Weights of a small GPT-style language model, trained from scratch on English Wikipedia: width 448, 411M tokens.
Each number is 128 + 24 x the weight over its row's rms, rounded and kept within 0 to 255. Layers, rows and columns count from 0. Numbers have three digits each. The size before them is the row's rms in percent of the matrix's.

# up: layer 2 MLP up, 2240x448, rms 0.0107, rows 2050-2109, columns 336-447
# down: layer 2 MLP down (transposed), 2240x448, rms 0.00724, rows 2050-2109, columns 336-447
up2050 082:087161094154130118152102114145125131133080081122128078147137126141141167115096139142110132132023173157154127137120179110136135110144127139122097142131178116093140152133138110157146121151127157144137135128093202143117155141128101139142149164080103080124134129144147123147159085109108142127121147123121127103132162204110125157134102120132
down2050 084:123065157101128131133143135136137123113135182136121103100107122104144107163150148124153126122210133074095127122128107103117169138121138129110120135106100103144130145110105140112124120146125112121105111117169107124165138115108136131094124080181168157108126117089118148116111131143158091147114148147118125152128088092159135075142142157152
up2051 112:158160126166138134133134136124115155105124119135120116133107114124153147172125114132146082128098111087123101121155156137073115097120162120162176125138150147118136160148120161113133140099146129099111139114136152139141127122110145144091147132150096122194137132122107107098134098171090103087097140103110156143141106118134117140125131165105
down2051 109:088107105119113140143100105130124123168114101093144152141131161129110139107158114115103149133179097119075134160138156124140123117128122122105124115101121120130121101104202086118081122152100134126106140125140109120102139141140102068117120143167121098110119105119137150088102104130115134148160130108171118132092152132146161124133115102170
up2052 077:124148120090136188104110136139115111098104154114102148112117132139126139154126126134110120132129138110108146132153103156084110120114143105154120165118154159120130119116161170113187133130132182126134155093086077103115130129151123123141126144127129096150112148175129102122167153091164096074129102096124135147149137188143089082106147123188
down2052 085:164102152176109132144145121131122142150129095134153120148145144144146112107109163125141131114120102152162121129114128096164122154103140145107154121075110073121126148134082100126068112112146106125128127146131160144164106096141137121144137099123128152120137140091128137123102179139094183122101166165148142106086107091098127154154177134113
up2053 060:142174108127094140103138144099129114175126120166128078145128100132127138096161146148111136147188125106159098125124124140139133107092127160118121130117070137147157112118145156132106135128128114112090145126116115118162123081131110107086149144098170132117091124052131122102182114132144154125102128140131126132130119122076148111115085123158
down2053 044:111096099127128112173107153119114119106130140128140172108123141149178112137098098109135099076103143148130104123106144106118118142141137122133087157142168117126130138149117092140161097130120157127161124086165120129118126149111118109148094086159101130106108095203140115121091136120113157123154108140126106139143152123163141115168134166124
up2054 078:187114083120123067116155116155151161144173140146137115153128122128151115130090107131119164169102142133154140117098139151112120140139114137126126111120136075166190155115119166131107113126164136107099139178108131146150105115141131174121145150102115123095081094152146108140126135150125121122143089141164145091125098118206118128120196111135
down2054 072:101101136114117183120104140109129127127161130124133110118112147064130179138118136144113078086153112154110086129160107085169161122142129138125136124126140158121097125111190106150116184138108148118121110140110145120110116113140138095139102121105112125166202127106117085101078118132105127138147102124094135149155137118093111162169096175129
up2055 094:179189115159120106142120139141114159131093113148119151099148110102119127145125108120110140136145141124155126127134136124133135086126128137104116120113148126135112128114100146128139130119191061117117158114094081116169138100146118145120144117165114146137116108135129137149148140056160083124139115117120133122136129137097122126138168132163
down2055 102:126106087119075102134155097089127109109146101091155085158105117134117122102142126142131102090109108134090109118139128128131143180134133131122182145116145157138127133121111138145126092148072149119116118139131161154122136134111112144140100150085116084156160154139102089116144128104159133113165136135100125115125136092135157120128087134145
up2056 100:153100125125151112118187134160125123158125154116138131148078139116113123135117111193163139079096132128088118150140139137121135164159131123116177123101138155113152138149138065133154108127123167110126166174133174152070117118151090147107152104136104141090144105093135110103115107158132141085138156133097093138125095149174107145121169160137
down2056 109:116115160140133161133064121115130166108115100130130144120126129167102155154126194088141162155116166142157142124099121153129138095135131117110101116134111107111097110132135188147068145142125075103151166108117085098142150161112135137168118120111086097109131157130132119145132137126139134130108123157135122111116140115105142099122122094153
up2057 097:104138134143122118161144151113117105044167131138122125126110133114126158119101156130145107089117098126118160131123099125105129170154127109086104137154168126112111138156145176105149133159148097158135109163140126112112146143101147098135113128099131133139139103139125111166141169144129147111182131139094083137134102116103109135151122153146
down2057 105:154091092097143166110130080114126153150144126097130101103141123172144121163180128135101117163148154150128099124113168141149113116134120139129141142119097160115158140052108104135105120147143142083147180098108092124125117138168125138120164093134083117101153143136142146138122099114139134118113121131159155098101146112163117124147118109107
up2058 118:127093121118120129130133124168142162051083134127146126125096141114104124123138111156147121164160138160123162104121137153112133105115100124132130112114100129115116157120172124139151110104099102106104141122135166143173132122131151134166126100130106174141132116124105125146152126148130147174109131125108109132127114131162097134121157135141
down2058 113:115146110115110109120095134145135111193131127121137109111160140139086167081163099123117160158093132143135126127143140100077145146184127129125133104148181150145144156096096134116106126114154134140100108132113117102130135128119129096107143140140150097103127151141144154135168130141080091125101126143087132138109154148085100108159161122149
up2059 085:145128121118124086142152134137127119133064152120101128127101144127160138099121133126157121094155135113116135099138136138093162121138136125188119139103113124128189139116153104119130107159139128135108104116123159164123100106116131121151126118087108177143118151099125137179085109108107123125110122128169109111140123142121129115153113156197
down2059 094:084128130188133116084094135105154138129171133119110099129156101134115146137129137125111138176097133188131131148125135131111098140157151126101137115139146099130102098142078162154113162118114119088128114131133074120115128134145109105131128115186142111114160117156139119098179121128139127127174112122111155154122168126132079131109130113123
up2060 096:118156130126108117156154147128121083123136155142119115152113112122128140136108149164124143114141126109139141121087125114126161129159102152162098138090139106130142133141115136122132120110110154127130112152122162105117139132144141137148102137130064103110128101095120114123126114106119144148149109116141164113131132116141141124113155151132
down2060 093:121124114079111174127132109113132146069135101200142118135169096111128104118105111086137084122144152148138125127133141150139112087124129132101145135164094164106122139138166140120104084096128132136132151169121120139159162106133138100107152132115133105160117143123118166151139074152134149114122125118148113137121135133123119131176093125146
up2061 176:131117125189132123165110132119128134156167139134081117140138124135078181145107114177129139103106128098137121116166100116091148113148144131191143133074102124122143176080148145168148136102147137155114131118117140159106155137163156142114125092133103109128114165099106139151123135127064169115121151127115142092161080136118156114142112125115
down2061 144:114141119121122112157137086125119073129165159132093102130123131178130153083140155174132124124162121099126127083135106118100115125123119168117151139085130141128123108140137115172168124095206124152099150102096090107142177121170120108152143134123136124127099167155140132168107147136129155114103147110104123115178123151082077123110141178113
up2062 126:139146152135132119109118130123199171186080130123156128141147072129117106147141084113140150148152119167123118161144144150123141112081143122129125137127136090143114136166126154141107119125134138125110116051108110141162193112109155150167129102142094157118134174049136099145136145101116167120121118122132116098137142157089117129109138134116
down2062 103:122140105154149162142118126088182121128135083089123133142104132125123114168119137089096135137195092100134145112101183108138137158133119115163109131126141167156128107109092126131133141122150123100108117126154121135121086117102150117126150109103095144092156124142103133110094140151151110125096138157151138134100163134113136120120129081129
up2063 132:133117130150126159118116145150133146158115139114080153113112120149125120151098138115201130089106139116116124086120128126129130149129150139133169114084147122144112099143118126068116139111164101142138149108122168108104214115131172125167160073130141126176124118155113143114099150102144142110163152124138157141151144140104092101132122146161
down2063 122:092116131137106129109117145119147141090142092117149117139140174107128120099166094106151172100134082109180066132128134151133178107129091132137113155122170155117120150100167122110135124124135131059124122150141106117111097121143131148128081164076150121135121076119182099142119130173127136116147138142132142125125140117111144137148129089082
up2064 098:140141115109154141088125093154166104090141125129108150134100109145158135158112084150136169115110161126120133118154142135106130140149095143180159109091151140159112137134115077056124159138167111133127138146119124176102111100119164092152135093105103174177093146133142159115156125099131125148115115147133124073119131162142133142129130111152
down2064 104:143105113091110106096090186062129163151138145136179143151182148141138154112119171106118108136126101131151129131132117134110145120107139132137131142141104124100138110133123152160137117111113148099136147099147113090169107146119136121105133137157169121098163115108106119131142130158116168129137102151129122167124125119115142124175097142102
up2065 095:146149089186142136159141126128164107154161150134165138125081111123142113134103131131134111125124117128121159123124106106137124133160108143151157107119114135115149142149119121107109102130131084100130096126110136180115147120111168106161096122119127139170140117088120118139166098135108119168129117084108122114117114078174121140140127177137
down2065 102:123124119073158093099122133125130154093102094170136126145182141129137149133170118133145141153134148161141093093123124139109154123102126116127114143146129124133126094130104119154156131111144145120150129127103097109116061159135122094108148167153114122078131119162148139143163110139133148136131106153125137123138172163125125115175130105098
up2066 094:157120103102126118117172153148116128132093133133146119142113118096101123101123106096163155100109140149105146132128155155142130082130133136149100124086073123142099107165116130117111137138117115144108128146123107100144148121138155123165105122091132164199113183151116170148117143151123099120116103153130138118119121110079135152138114136142
down2066 097:127104112162125136169125122144118119072160124108130120120085132146117120134133121118127155153179148126131075122125135154118122130121143134114155109167150122138141161135110143190183133138173121103149138136108157133109119172097091114112103121112174068110128114122112136106116124139131146140121107101117160104144134136140159125158125116091
up2067 103:153093090156147072177175102117158091176141177129156146144156137117158158122153112185168158149135129109107116103101149110094135113105106136160159133106107105154176186097089138138132100122120078140111157152128100186120091132135165090109131105157129139120144152094130097166113121152112165137159146134137120133156105143111148106137136141104
down2067 085:106213126180077137111119159120134139055125081132104177142138160075112121124125146081106145163125112154150096135117117159154114140126165117092119130133148169099104086133114124118118155156156149098129150152106164117118134123144129089137109088159106103121118096152105134106131173113136108140137128135110130138105136134134135158115099112166
up2068 097:149184116195123124131098202103171191112093139106093149090165090138140134117083163139094126160141143117140145097140118123127112139130175125131170139109100126153147173129139192171115113126090164178108110126140121167121153147124069152168115088168091110117127129153124113129130098094097126152147151125153141129108095173112095178103160137106
down2068 097:100097120097066132113112107109101070127145134127118123122135182124092115053142081098169114122165095117094087142151160129076131087125093115150104148128164150123088102107135111122140144104167130117109130147111120088133131118142196118124135170092158136156134164121130127118143092149126120118148096136123162125143157103116154133134094127159
up2069 078:135164092156137105144154140149133150141159104138099125081133200125182137159134091166125109152126103135128129139116108105115142077140161117146181064126083106118145120135097106124112125131138132094105170128054084135116121142171138148130126135172123095128116147140102135106105145143093126129133132102103134144110090125139097142172082144113
down2069 086:109111121123114179117125104087149133153121130030144141116137126047134141149156071149123100114125104131105106130126134080129078167134120105132109214117129147128115135133133146120112118090135115090123143091132123137096127103167129133120134142106109108141192129115138118118128129118159146142102177172160124130117122124126131132173103121135
up2070 104:084133117164144134125124103163123114141136156132110124136161138140112127142100137158118083108139127100088128124090087108089133098087129115135185113108097117157105190128131153153120152140124149078132138103117145094145141111170174138152105173152142128107057157147107126134116111181130095115176124116095124114132128103101132126167125111162
down2070 089:132157092137129160113162139117155122111097129119155129137116151113158122101171137129143133119111122128164111137149176095149118139130135141122094140135101139123142092106129160121119148133149098115098127117125115125095138113118119096105180115116115097138109112104133146128101158116128139117069119172136132105102168173114139115208095120109
up2071 096:094102102106125191122144121137134126128152119125128112112124135120118149173110138104142145125094158080131112142135132112068124133159117133142152113125099139132135120127135157147145140113109127115138122137171130171136115116118147155164150112145122105105125097185170111135096136121163090094115115123125144158147155170099171149113147078125
down2071 115:132148156129134081125087128118118163131118124137124130119109174134160140110134161119148135144123115150125154118132122138169162149129120135103127155127110099172124150129147096094126143087118079102129153130122129103149112122133130133143103144156112150123138140053083150090116099150128143166155137115133119114125111097135099100131113127136
up2072 113:114158091124127144131136116142125161148138126138159106076128161123146143126130137154170137090104164122189141180139152136141131126152151138127129130127129131167140116171116097168142118103172110139146145128134158173119137091123122169142123164135139156133123126123108080169122114153114071091124140124091142127124141118129121103134170120115
down2072 121:140137116109100122116128159125109090093115132121134130123129151133149130105176135116115136143127125082028136112164117108122140072115133125150134123126133117091127137088107170091108152129089141119113135152107098127150136089111123120146084139135134093148143154102101173127092150122134170142150155120131089140144148138162111107138116159134
up2073 084:090144138108132093104151141169148156161140157124113143125093116151127114180118132158106154117107125113115097133132097111162141135127134131141143131087094131129118110134098137156155127102104123054128082178146107101113138089136162103176131057121137156144080128159110120152144105137123112126140112116121147084130144134113120132121130102119
down2073 084:132120148126126141106115098131108125100148081124166148115172125111124122098174134135182106123144120109135139122114173116114119124138124120124120119156143122114152117146145107117101139108167136131126167068151120152138095126113120117138148153162121095139158106129153136126125109146185113164128131082128111155123106120156174121110156164096
up2074 106:090093095153118118140091174129135110143132064134104140143136114123102139093114153152085102158124146140151142150130126132105129095107185140153121113133160146128134087088137174149138120145125110127115128095133151165140159139146123130128126117136146144137146121163122128102159135143113178140092126146095095148177128213143112132147132145174
down2074 108:117133144067090084141134133106085157135124149153107111128101148112152092130160112140117165090122111135077117119089138138168168140110136146092133137050121149131111101139133095123146073154117122158159110165116121102126101108111157127105141141093123077114151116150119104106137138137110115119150119131108138070108132073123181117158099101122
up2075 155:166099119135137136121107118123163155148130147133178149142115117129147117102112109115143158069106137090147123079153132116141151119137104126144130117129161125153130181152122150156131163116145134144138105105180123161127151092142139145150116085113120133145144104094158107163164132106113153144096150098139148141149090146089135073123069146131
down2075 133:186155114144125130124105141078134117087116101143142139118123124113135154117124148101134156116153117151094127128146125120124148163170134162156151151162102129140109093138141129114147106151133125167101152143143104108084161118104169106116120113129200126197126142157118105119119117103173106144124145089120113114134147187141095129129113099100
up2076 119:106092135159129102129114135192164180149157115120090108105105105127152114124129133134159144177166108081120120135110151138126139126144095139140161122122147127161128149106119127144075106120143082132135122129138106132090135081138104144101127143162146106149096150141138098146148132149089101143145159109120148093127089177147107155098119121108
down2076 133:145166120137098119119116130065126110164139118155155133141132141111128103126114119110057109102101108146150096120147110102132144133107140124136114142133129149107114122168141101117130128137159167172111104073104120084186096117120128083145144169139135155117152100134156141102112140135152103096127115152094108143143173120141163121115156122153
up2077 076:145104113113153117115115091168142126143118133127141099128121105105145153183126106155136170117098116137145141122088106138139125105144165144148087118098112098142115127161128126094174073131133117060147101109121118162128119144138146135134153110138106145163153183149145151124063120109155120124118098144125127144168128173155130060155182134168
down2077 070:117189139145175111148143157124131155121137103178124133129157132152150088099168126096138157127151168140117119119149136088126120148101097114122167142162116148118142116114146122128088175131102093119109162147100135099107100106103167100133122102137131156103107112104114108105180156093143129110115143116153144101112136087111179182080084121102
up2078 076:145134110175114110128128089120144104161114087120144113120126124110110119119142163123160094130147152129126149130128122105118105115098133137145106133157129136150162109106139146129123116114170118102149169141108120152090139141100126126109160109130128171096111107070148072112134160154138139120113127101138101112174115166149116160145121127139
down2078 080:090107140072174141106112178112087175110115161164151185136137139106120109117105113110097156153137131125108110139133127129145142104124119119102154103120121152128101131119154096115128150132114160153096102147121160104129071125128157130124112160122100119193114137175088141132147127164109134140146099184141125120120123114131102133184163138132
up2079 103:131164141156137147126107095145135100114085144122119134138124113116137096151148142172123101130089111102097130137093117123111132109076172129134140120110115110096128181147120154108129107130086104097121147151117134143142182135141126088167167135082121123164126162134102123144091125131103124180168118097136115182124128223133074136108130110196
down2079 099:103127092139120113144137169099128151138144109148184115157138128120117132142100087068158158103118144190152081106147099119149131148148129111127116138136136130119115129139127121059138135152169135114088136112139157100102109099130116104140068123136147122093139062091140130145127124171160085097128120175095117107130140089138123148170126097108
up2080 130:106045084130142155150153157185147139148147134121089146108123165134091151114119118143100146155100096115185123138116126115173117152125133128154119107146119117156140134096112081133130113119160135181103109137125151093184126125131134065107092103138120115114153094127166130103134129117135141157124124117104135109126126200154140189135123126094
down2080 179:169192151123133131141092126096119142081121158151122138143156108132123129155106138113118146139128125141113119131157150141109118159083102127129141127076140134119136180190141162146130147116095119126137135119107139133085113127155158164136166130117114140112150141128118147125140079130114121115114124156186153115144119042098113119121144089126
up2081 085:171153124109133122114136122148177120198144073129126096120122095127147158147116115184130119139142138144085128110140102116143097169108100123126196088143113123157127110141148097180083105130109131186119123127139179145103121077142159131105117138137155130170117155093114114141140133146139145118117113105129143110136148117167091130142152121156
down2081 095:059127142138134164142102100114089120070163132133122144098141137153104107117160144076133159116136137136144103147105128145051149084133147140120083135152133143126146130083176138085183143137143119072109137122113131100130113148124114110137143115147114106094150102155125148105089134157102111151154108139127147112107157125080116154123144113137
up2082 103:093111103105144132069141106116122131154149125119100150116118138131148128107166145148146111144078141132111158118135103144074131069106119127169136129113088126161110135122102133105078163109151151102106147087126156143149130116109118147139123156181120113116106163126142151104134146097109132137161129115105087127143122154134086172123155132127
down2082 110:162117094139123153139123118122129075127128148146136116103116137136118123121119111122071096091144109122144080140110157127180136144125152123145092142162149147112109122110128147108168109131111108121126091169156134119117147143153138104129102160113158113170118113130179109168111137139126092130127121156115167126100143104100130139152115139120
up2083 079:107119100070139141103130097122154098091124119098099135153122098122103138089145133155136073111126105140094114119116140122088095156102157121147073107090137150111144114128134155121131117134110103091124159099092096102122126124130142114130117135103113183136110169129130098117114130182127162143119102140128133137159133150143055131149168115171
down2083 074:085174118153127120098115158142123126126170136129144135118136126216167132154133144122123124159120155097170126143087131102158155128125160135123182115154105143122128148117155112123139170089130120110153129137157175150114144159118082122138152126182129108122133095153116140139129161170134095140137133151120108114079149114104184105165103120110
up2084 100:118118104188127130119113108119156111157132150136101163142142151136114141115147130122117169096137090079107118154133101100125121150093101118129127131155139134135135162114119157140094128136118090103123144091183097123113163114129075152126111154106136123158108119083098113155114152105144170117124146099098128159152088162085148141123092151116
down2084 114:155110131073126122160127127107133149134102146158156116119116163111128127152089138111145146160100117158165108106123121168105116113144115116144125121111097134116134116139165104069135118152157156163093160122125145093121074095077179158144130130075107146130131117126150130121151124164118133122145107160140126078105145131135107110164151110082
up2085 061:127100137120120111124145134097134131120104155184087154115147140144140124125120109199116152134199125119158069116132123115139166093143095155095144110091104184142163147096112100111103149115098125074147110118153079155128117122072083132125106163139145136120100109111107139102152099153139150144143138150128115153082158094117133105105129108132
down2085 048:129162106118115148136090136099132126118126109144190116115132093136115150132141161058141055148109146135106143127117100143128087126129177137145140145188128110127117133132142143114153083120160135137113139121137148132111123148157151137140124109140106106163123135153124124138103099115116116105124128117116145118168123110111107136162105120134
up2086 163:125093115159113125168124161150127164146118179107115139170095138124103147176155134131118146096110122154115106104136148125104139111139155123107172136134092130143119129111176135082151093110141116110139094118140100085139196114107169140101069115153153068140133067117131144139111139115106161134145142108157126129160084131073125139155124166112
down2086 133:127150139160142148162151132134126142114060116093108136143104114146115122155093131096102126156170150136188102147083149186120123123162133134110083128143161147108130147127151152182129145148106122084118122143152131090131133144118137142099098157116179141174105086145147144133112155198102144135130102134133113108104135089121158133177083143081
up2087 081:107105122154135143138106128126105114171156080108130114118101161129096133101171148124110124123097106086117114118167101122077143133138133108114106149154141145097108146110155161131122100141126092111122130141117122142153127122102087099131133092087132153129126116164159105129162162099116089105097100101120107137169073146131151149120150136143
down2087 084:140130103150144109111148124113158171094107153125113127125099107113144121158126137150104110154131137213134128111148131135154113139120139137133130093081144078126148128149097047141123124147147160133122123118110126115128109149164160092138116206165092102115149140057096149132096131110146166113133166147153113095084135099149116095114184159149
up2088 086:105138117140116102138135131135127111180076121128119145147152133131150152094091119155088130142188071111121100125079145122115119114148131134145156122125107119168111128109163153173098089123116126117100125131145178090104099163149120148116114170112124110106138090067111102152132136156118151108126155101097110118161110107122101165112164105096
down2088 088:101128114096132160132142084143101141086131146157131114122113123138114113152115114102134100142080185146114124130158131138146113098118136123128085124134106121086126122114120135131112128135130126167134113110121119115119140077129143117102125118107116088142113161186164163132122113133119112118123103128129132133098153138115135105172127097136
up2089 079:130137122156140152127121120166096156135126134117122165118148094159089148141152120152121116113092082128157156146121113108068119107128140124145131108129125153180126165127121144123148127132089122144124120137110144102146121165176111109146099100163148114124135135086136150142192161116108125122145146123116120105086127096097142101132094165179
down2089 076:124135110105099118161142115107134117128124169162151096137118142124160110106092157102129131146167137134083119111139121144168130134122106137122159122108093119104128073123158118130113134115158149125125141110114077148127185022081120138086144108092115139128088137150075141125121057142144135142131126137126120142180157152149083156155105124099
up2090 095:151120114090132122108141086124104101113091120127126120129124128118113087093147130168163098141109135131108155113139128140078139092104124099137119138145121128114128116157145108145076142128148109058126132115110041183134104110130180154118095141107140162100121189066103108119116107116144109134100125125142131131149082148150107109149152124204
down2090 105:123139112142146122133125155127094141118183125147131141127118129109118145136118132072092144120082121168144128125129129126157118126144162128104143124170107145132085138101088141114151143125122124200127097148093183129118110124124059113170151131141116100162133103170120146152163181107087108112165130162130136122121162140125100170146144110083
up2091 096:145115130111133124127158143129121137163078141138110163123167122102095084154121130127163131086146125084159130130128138134143140135101096122158148135115119132133162185133185101141124123113117129120128106109133107118147155135146092143165100110049149146114104188152151094130134113169098127108119143153127147133076132159067115127156114135087
down2091 106:148121133163108135136132101099132163130134138146155123119099144120129106112144134095135090128149123127112125114182141162094130087170162134119123124130148117134099097107087172136147165086148154152113122153113106118137124101097158109093123135195135130125112148126142171120081081119126101131174123095121124125159103109166163104139146151152
up2092 100:164137150137149121108152158187145114176145150125135147181145125138110129143145132136095133093084121114166123134109121133128134145153118126130131156080135119157116157144088139164121114128095147153108136079136161138118126122135095175189139088109108114124138128123155133140080120119144161103128114099087131111114063117128136119134152128120
down2092 107:093133123144109161140101112126150215123142104138109121142130131118151135144070121094165113127118126127099102116144122151121132149118139130159132130139119116113137101140203147120085132138138097118134107141124079109106155140135159100123065136122117153143117110179159100095144112171137148150113104127157145135122156117094078147101112123139
up2093 106:128131123148147127101144129112153158148130152110129138133156120130145122105095123150123099167120120086102107130124126129103122171113149135119140135103131163105114104141134207110133118109111160078142151081156123138093136110134095134103099126133100117136091140123103107142161129148147150139130114163109112098135116146119117117134157139154
down2093 116:141096167129061177141135121135111133105128082152152099146134132126143127122124098098131127090136142128166108149114128132125117120135115112164106126153142097104114127133124093154133114108142108112083120159163118147127077125079147139143159140125107141150148113185156131132101139160101113121129156095128137172094170124116142121123096134097
up2094 088:153164112171126115138142066163141123137144140144157137118123106126144132132109134111135140162153133156143144137155158140110096095134113145123157108132121139137138149130125141106155107158129148119111198131099163109101123125120106116163172118102103077163123117120136113113125093160158136123123111122152125111172116132153063153110162122159
down2094 085:138111102082141116141146140103134141101131121125119110143102123124139141127115147127147172097111183125139109122124108150139159152110154128111122120066160098112130130134179138148082112131110096127097065140107125131187161138107162097100099151118092113084149194121141123130121125151110146097105111162115138121107128106084190126134139127161
up2095 144:163172147167126116130129182155182107136109140141094104142115137121086161147112149111136127173138134131112111070110143122147137139200157135143120134108141129123145149131113174141145161112117148110148109085094125085153201080147138120120084104143085147151133147121134110126186153140133146099138092141086133080123111127108140146155114133097
down2095 131:123144149080090104128101122130119153118133105139110123133168160122132105114142135142149142134142125102134132104120177135129124110150121149103156137111125129139110157113139097119135097112097143103093119155139183185131139120144129157099182112149135105122161105139109104125130136153138182104134110115143123107135133100150168100143056131093
up2096 068:136131156146133162147139134108140107136055156146100143092153093117112138134120141096142106099072131141100149119160121100113139097144142111158135121135161148159107112131184173129117138123095125116125076146144137135142138132150149138145083088105136135148120162162127137112129112047105078119129145115132113140074097152159108142163149104166
down2096 066:132124116130150107103166135132145093084121128131147118126106103152151101111122108147110108146144151145115120131133162134102113124092116135108121150135078096146104116142064101111128111129167136110141178138073111108102143151120147078137141187172130117115119138124097141148128134142111183148162094137158174123100131105097117125160134129082
up2097 069:154141135147155132108097102115140082108161074153128142124122129135126118150113134137044094111146103135119108115131144136119126178107100121139113122127120169144143152104155134155131124140122114114111103125115122109134108092098160128125059158119137103134139124146110147130077137143116147136092118160151143127129119043090178130139126069126
down2097 064:109146088108095118163166136136114153117090194091129134155145105135119143133137127111213094108147117114147143130119120142158160110125144118137126146119118130099092137156107125082151146153118133131116160133144130142136183116141056153125158110152090199111125113128141137089113093124133110126157154092148099131114130191144103089088095153122
up2098 090:124148128146115117141122135146173109205166091142137125131103130151113136123123154142145113110175131119153128153120103152152117123170130131154129110108074101161124108141082091129130110108145106159106108177138148112154132144152120134122153115152136146124086115082112151137181154154149135141136134144104116106146156142073159129142143107149
down2098 102:131095078112133142150155161134129141048137131135124114127191122131123119146116125115111154134070145144105132088128163142099134136108134131106120144164126151146143127131166165143134114128124128135140161115112137137133142092115114085154096140072111123144122130177134139136094116117141119095117117126126108107123144110147106157108115131115
up2099 083:130066104133131096137103165172134139089107182134123116116082134144149140112114173052174118099069118131134139129084141134133125148136149120179103118108185141154122185136121120196131144115102134097118129134121179141110140147119167147130110174165117123142100106133118139156141121112114131113122118124131117096083142101124110111106122115189
down2099 076:137187143124129163139135111104119095143162130129121091145159128117105162130154115170085176117156123098117074117149103102117131119121119129129142149158107082105075101135137161070104138130152125154140117138092121112140122090101110157143123129089176123106148160110131153141123104174161155125130142133126122110136135170142127132199108138122
up2100 054:125122119105123103120123125142161110124132101182132120106127140110124120077094117114155140100053172132126154134122145168098135160123151147145138169160143147141135142144151126150142134145105163168121166147114162135134144147115085134154115115117134100147107093146144155159159100073087130138108060134108138124119119170128092129129149121145
down2100 044:096136162123143130209130112130123107176117117110108135121124140113141138144132169134105123117173084095155122126124117141139118131114153102120135135083134081127115151140143156128123120106099099080125095082112066161144100126128159120118092117089156156086164128119150128076096137162162119153187150095151128101130128114130135108136119115120
up2101 114:144109141111134115101192118134161089134158149131143146070110135122128103095109124181098123137110113130135101135135103122158129126094161132158157136100136158120129122109079113131105179138176146103123143141131139118166135101158143126130083108099107154131077136111121118114215122133137111062089151114094125108158137141161098159119130127122
down2101 104:106130104099135136128102153128107122127132091115135110153112154123138153082132161116115136116128136137117125133129144104120125075138147151148117122125155093102113141147179089118147105129140170108108089123156134146131110091130116065112152145117077107136131132187159141087065136158099125142152105151140165158121123123064168121166091102136
up2102 135:132118167196127152114110120144152134164107131126110123158119124125086109109170113109140173140161172137141140128167151113101156137145106142122080130136130137125127183116154129143119137128128107164131071102115145104125160125161137112130138102171093141116130117093121097120162130100164184121112120154135144112144144139113138120139156161127
down2102 128:139114154113104137118096080064129173112100064085081157184135105108097119125136136127124152123148108115135137136150145120113111131133133141096118142110143134167123095085111107120146133119196174181121148159118109081104121118105123115113125130103106101114130134099134147101113130105171120137112113129162137139109133149160151096098127116119
up2103 094:157083138117138099140136139136161134157142124110113136098137154127121139147107141130116098143137145112155104129110157113123127090122159137116160128100106153160117190124086130121138138145137139084127166133101100165122121144157141140154121136145138110128148157156093098151103131116128137108178140126147121118135136123127119127145117128127
down2103 095:139157099158113118154152103132100129146088153150131088164077130133153100099094145121129129118128100127152072110165127088151137154129120139164089138092159121118147122125124097115114114119143103126113057125139097111129132147091153136116164128136126107129101143124131125106113126133118145138095136142100147154143128112085122104166105118139
up2104 072:126108105147145099138143114119121132149095132129124110143130100113120123154066138113089126138081117147130128126129135110158101095143128112154105128108085215161152135102130107125114133107149128154145107109124148121127130137093187144137117135144125083143063187095123088108182111121137159132118158173116120121104143123082142110213080128167
down2104 059:120188108089125136152122138125130095097127113145140122119085134145118136101177122156168155116191136120166112116138122135109160141146131135135140167117138130112105107139144166105140081155119118099129142151122113103139101115149114122122146127143170151135123094147113149119127120150109101115141067083134113118170116129153114132076118094120
up2105 062:095118140112138131112120104165115130132082066155117135131173098132090109139133122115125121121133131129178179116169093135097119146112142168141123140161129105165123093107115134112096116127099142152147138111089146141140121122155092112130123132141107128159131115074149166124147126112095126144122138127109108131089116139083097092133048124176
down2105 050:148133129143119104178145138104153126157131182181158114118119139117161107138094143126141144130096121143091126129115133143128142155124132100134151149117119156114109112132151165134166153116136142108113139146167069117102152101086140121103119127107142107130115123139100119095129098104162113117154147133108123106148153139150148120102158120095
up2106 098:167144137126139138144077104087148126128095166146145151181115104119079132153113148130102188139114115150159135134119163120153109122097158118146097124113121112130153168146140136116156175123091133180113153068100099128090158123141099140097099143085089139115102143094077132125153133115106127083140119148164137114155124148078168102147166160124
down2106 088:094108097150092137125120145136130171108157129171147130071152130164135095167137166100113120119182167096119116143119133139116141131120111124174140135150132167145098107122113153143126116124122148083131115153139120130134158128116127165170122100168164148127124115182138124105154171164127126148133134102148138138107140136147108135110075122159
up2107 136:109139128139131148164139138155116117069126138121076146079104131140151179151113155109117101134115161100139130093093104127094126126126128119175170114131154185158146094094121172114140196117129126123119163098115148086135188140064162151128140105149133109139128142130102111165133134152125087166147136119070152085132122143115116144139135113144
down2107 182:123164142126147116078108123117150142178149106114163156154167152131125074102166097157136158118142078154166132137156134125162133132111125136099128135116080103118093144123143090129134078138142149167137108114152096147119055113173134123133134131092148119104122088157139119097135111105144200112117127122159132160116148124191145117123164116080
up2108 169:135103117109132112144131113175093109119112150113110135093106138130122161151108117193156101185121140102110119148123114131037130145108155139192169145114108124132184130139137110072102087135118138107117107105125115122140127138119124140123134125166123093142126146114125149136140110166128146110159148124143122081150102110098156147141159103120
down2108 134:095143174160142125145075158152101145184106131152147141151104073150105149102107146104126153128135138107099124137164102122130110119175144137101089113105113125136119119107127098103123167139153119142120100158162103126133148140138089121156174102106108149142127183130147136110121158097122143133112165156120137083099134140112154135143083128194
up2109 131:143109118131121137146103149086137149143163112142170129175085111130073158132138125110188166116144130099119133095138099119088108146112131126133149123108152125137176172148155164137128149130119124151128159139128132113135120131148165101132091147106103132129139133110094112152114137096117155127104152113155113142113144117086143101134165147134
down2109 131:126153141130129149124137124147112099144105098113103141061121125125134113148112134136105173137132129151118111152073175176154122163149132118093112136188118092076104124119119112151151153155143167123131114128156137100116115108158107124127126111121147105143158142165146153149117144124156133130176100145082154159132071126171146185125113090152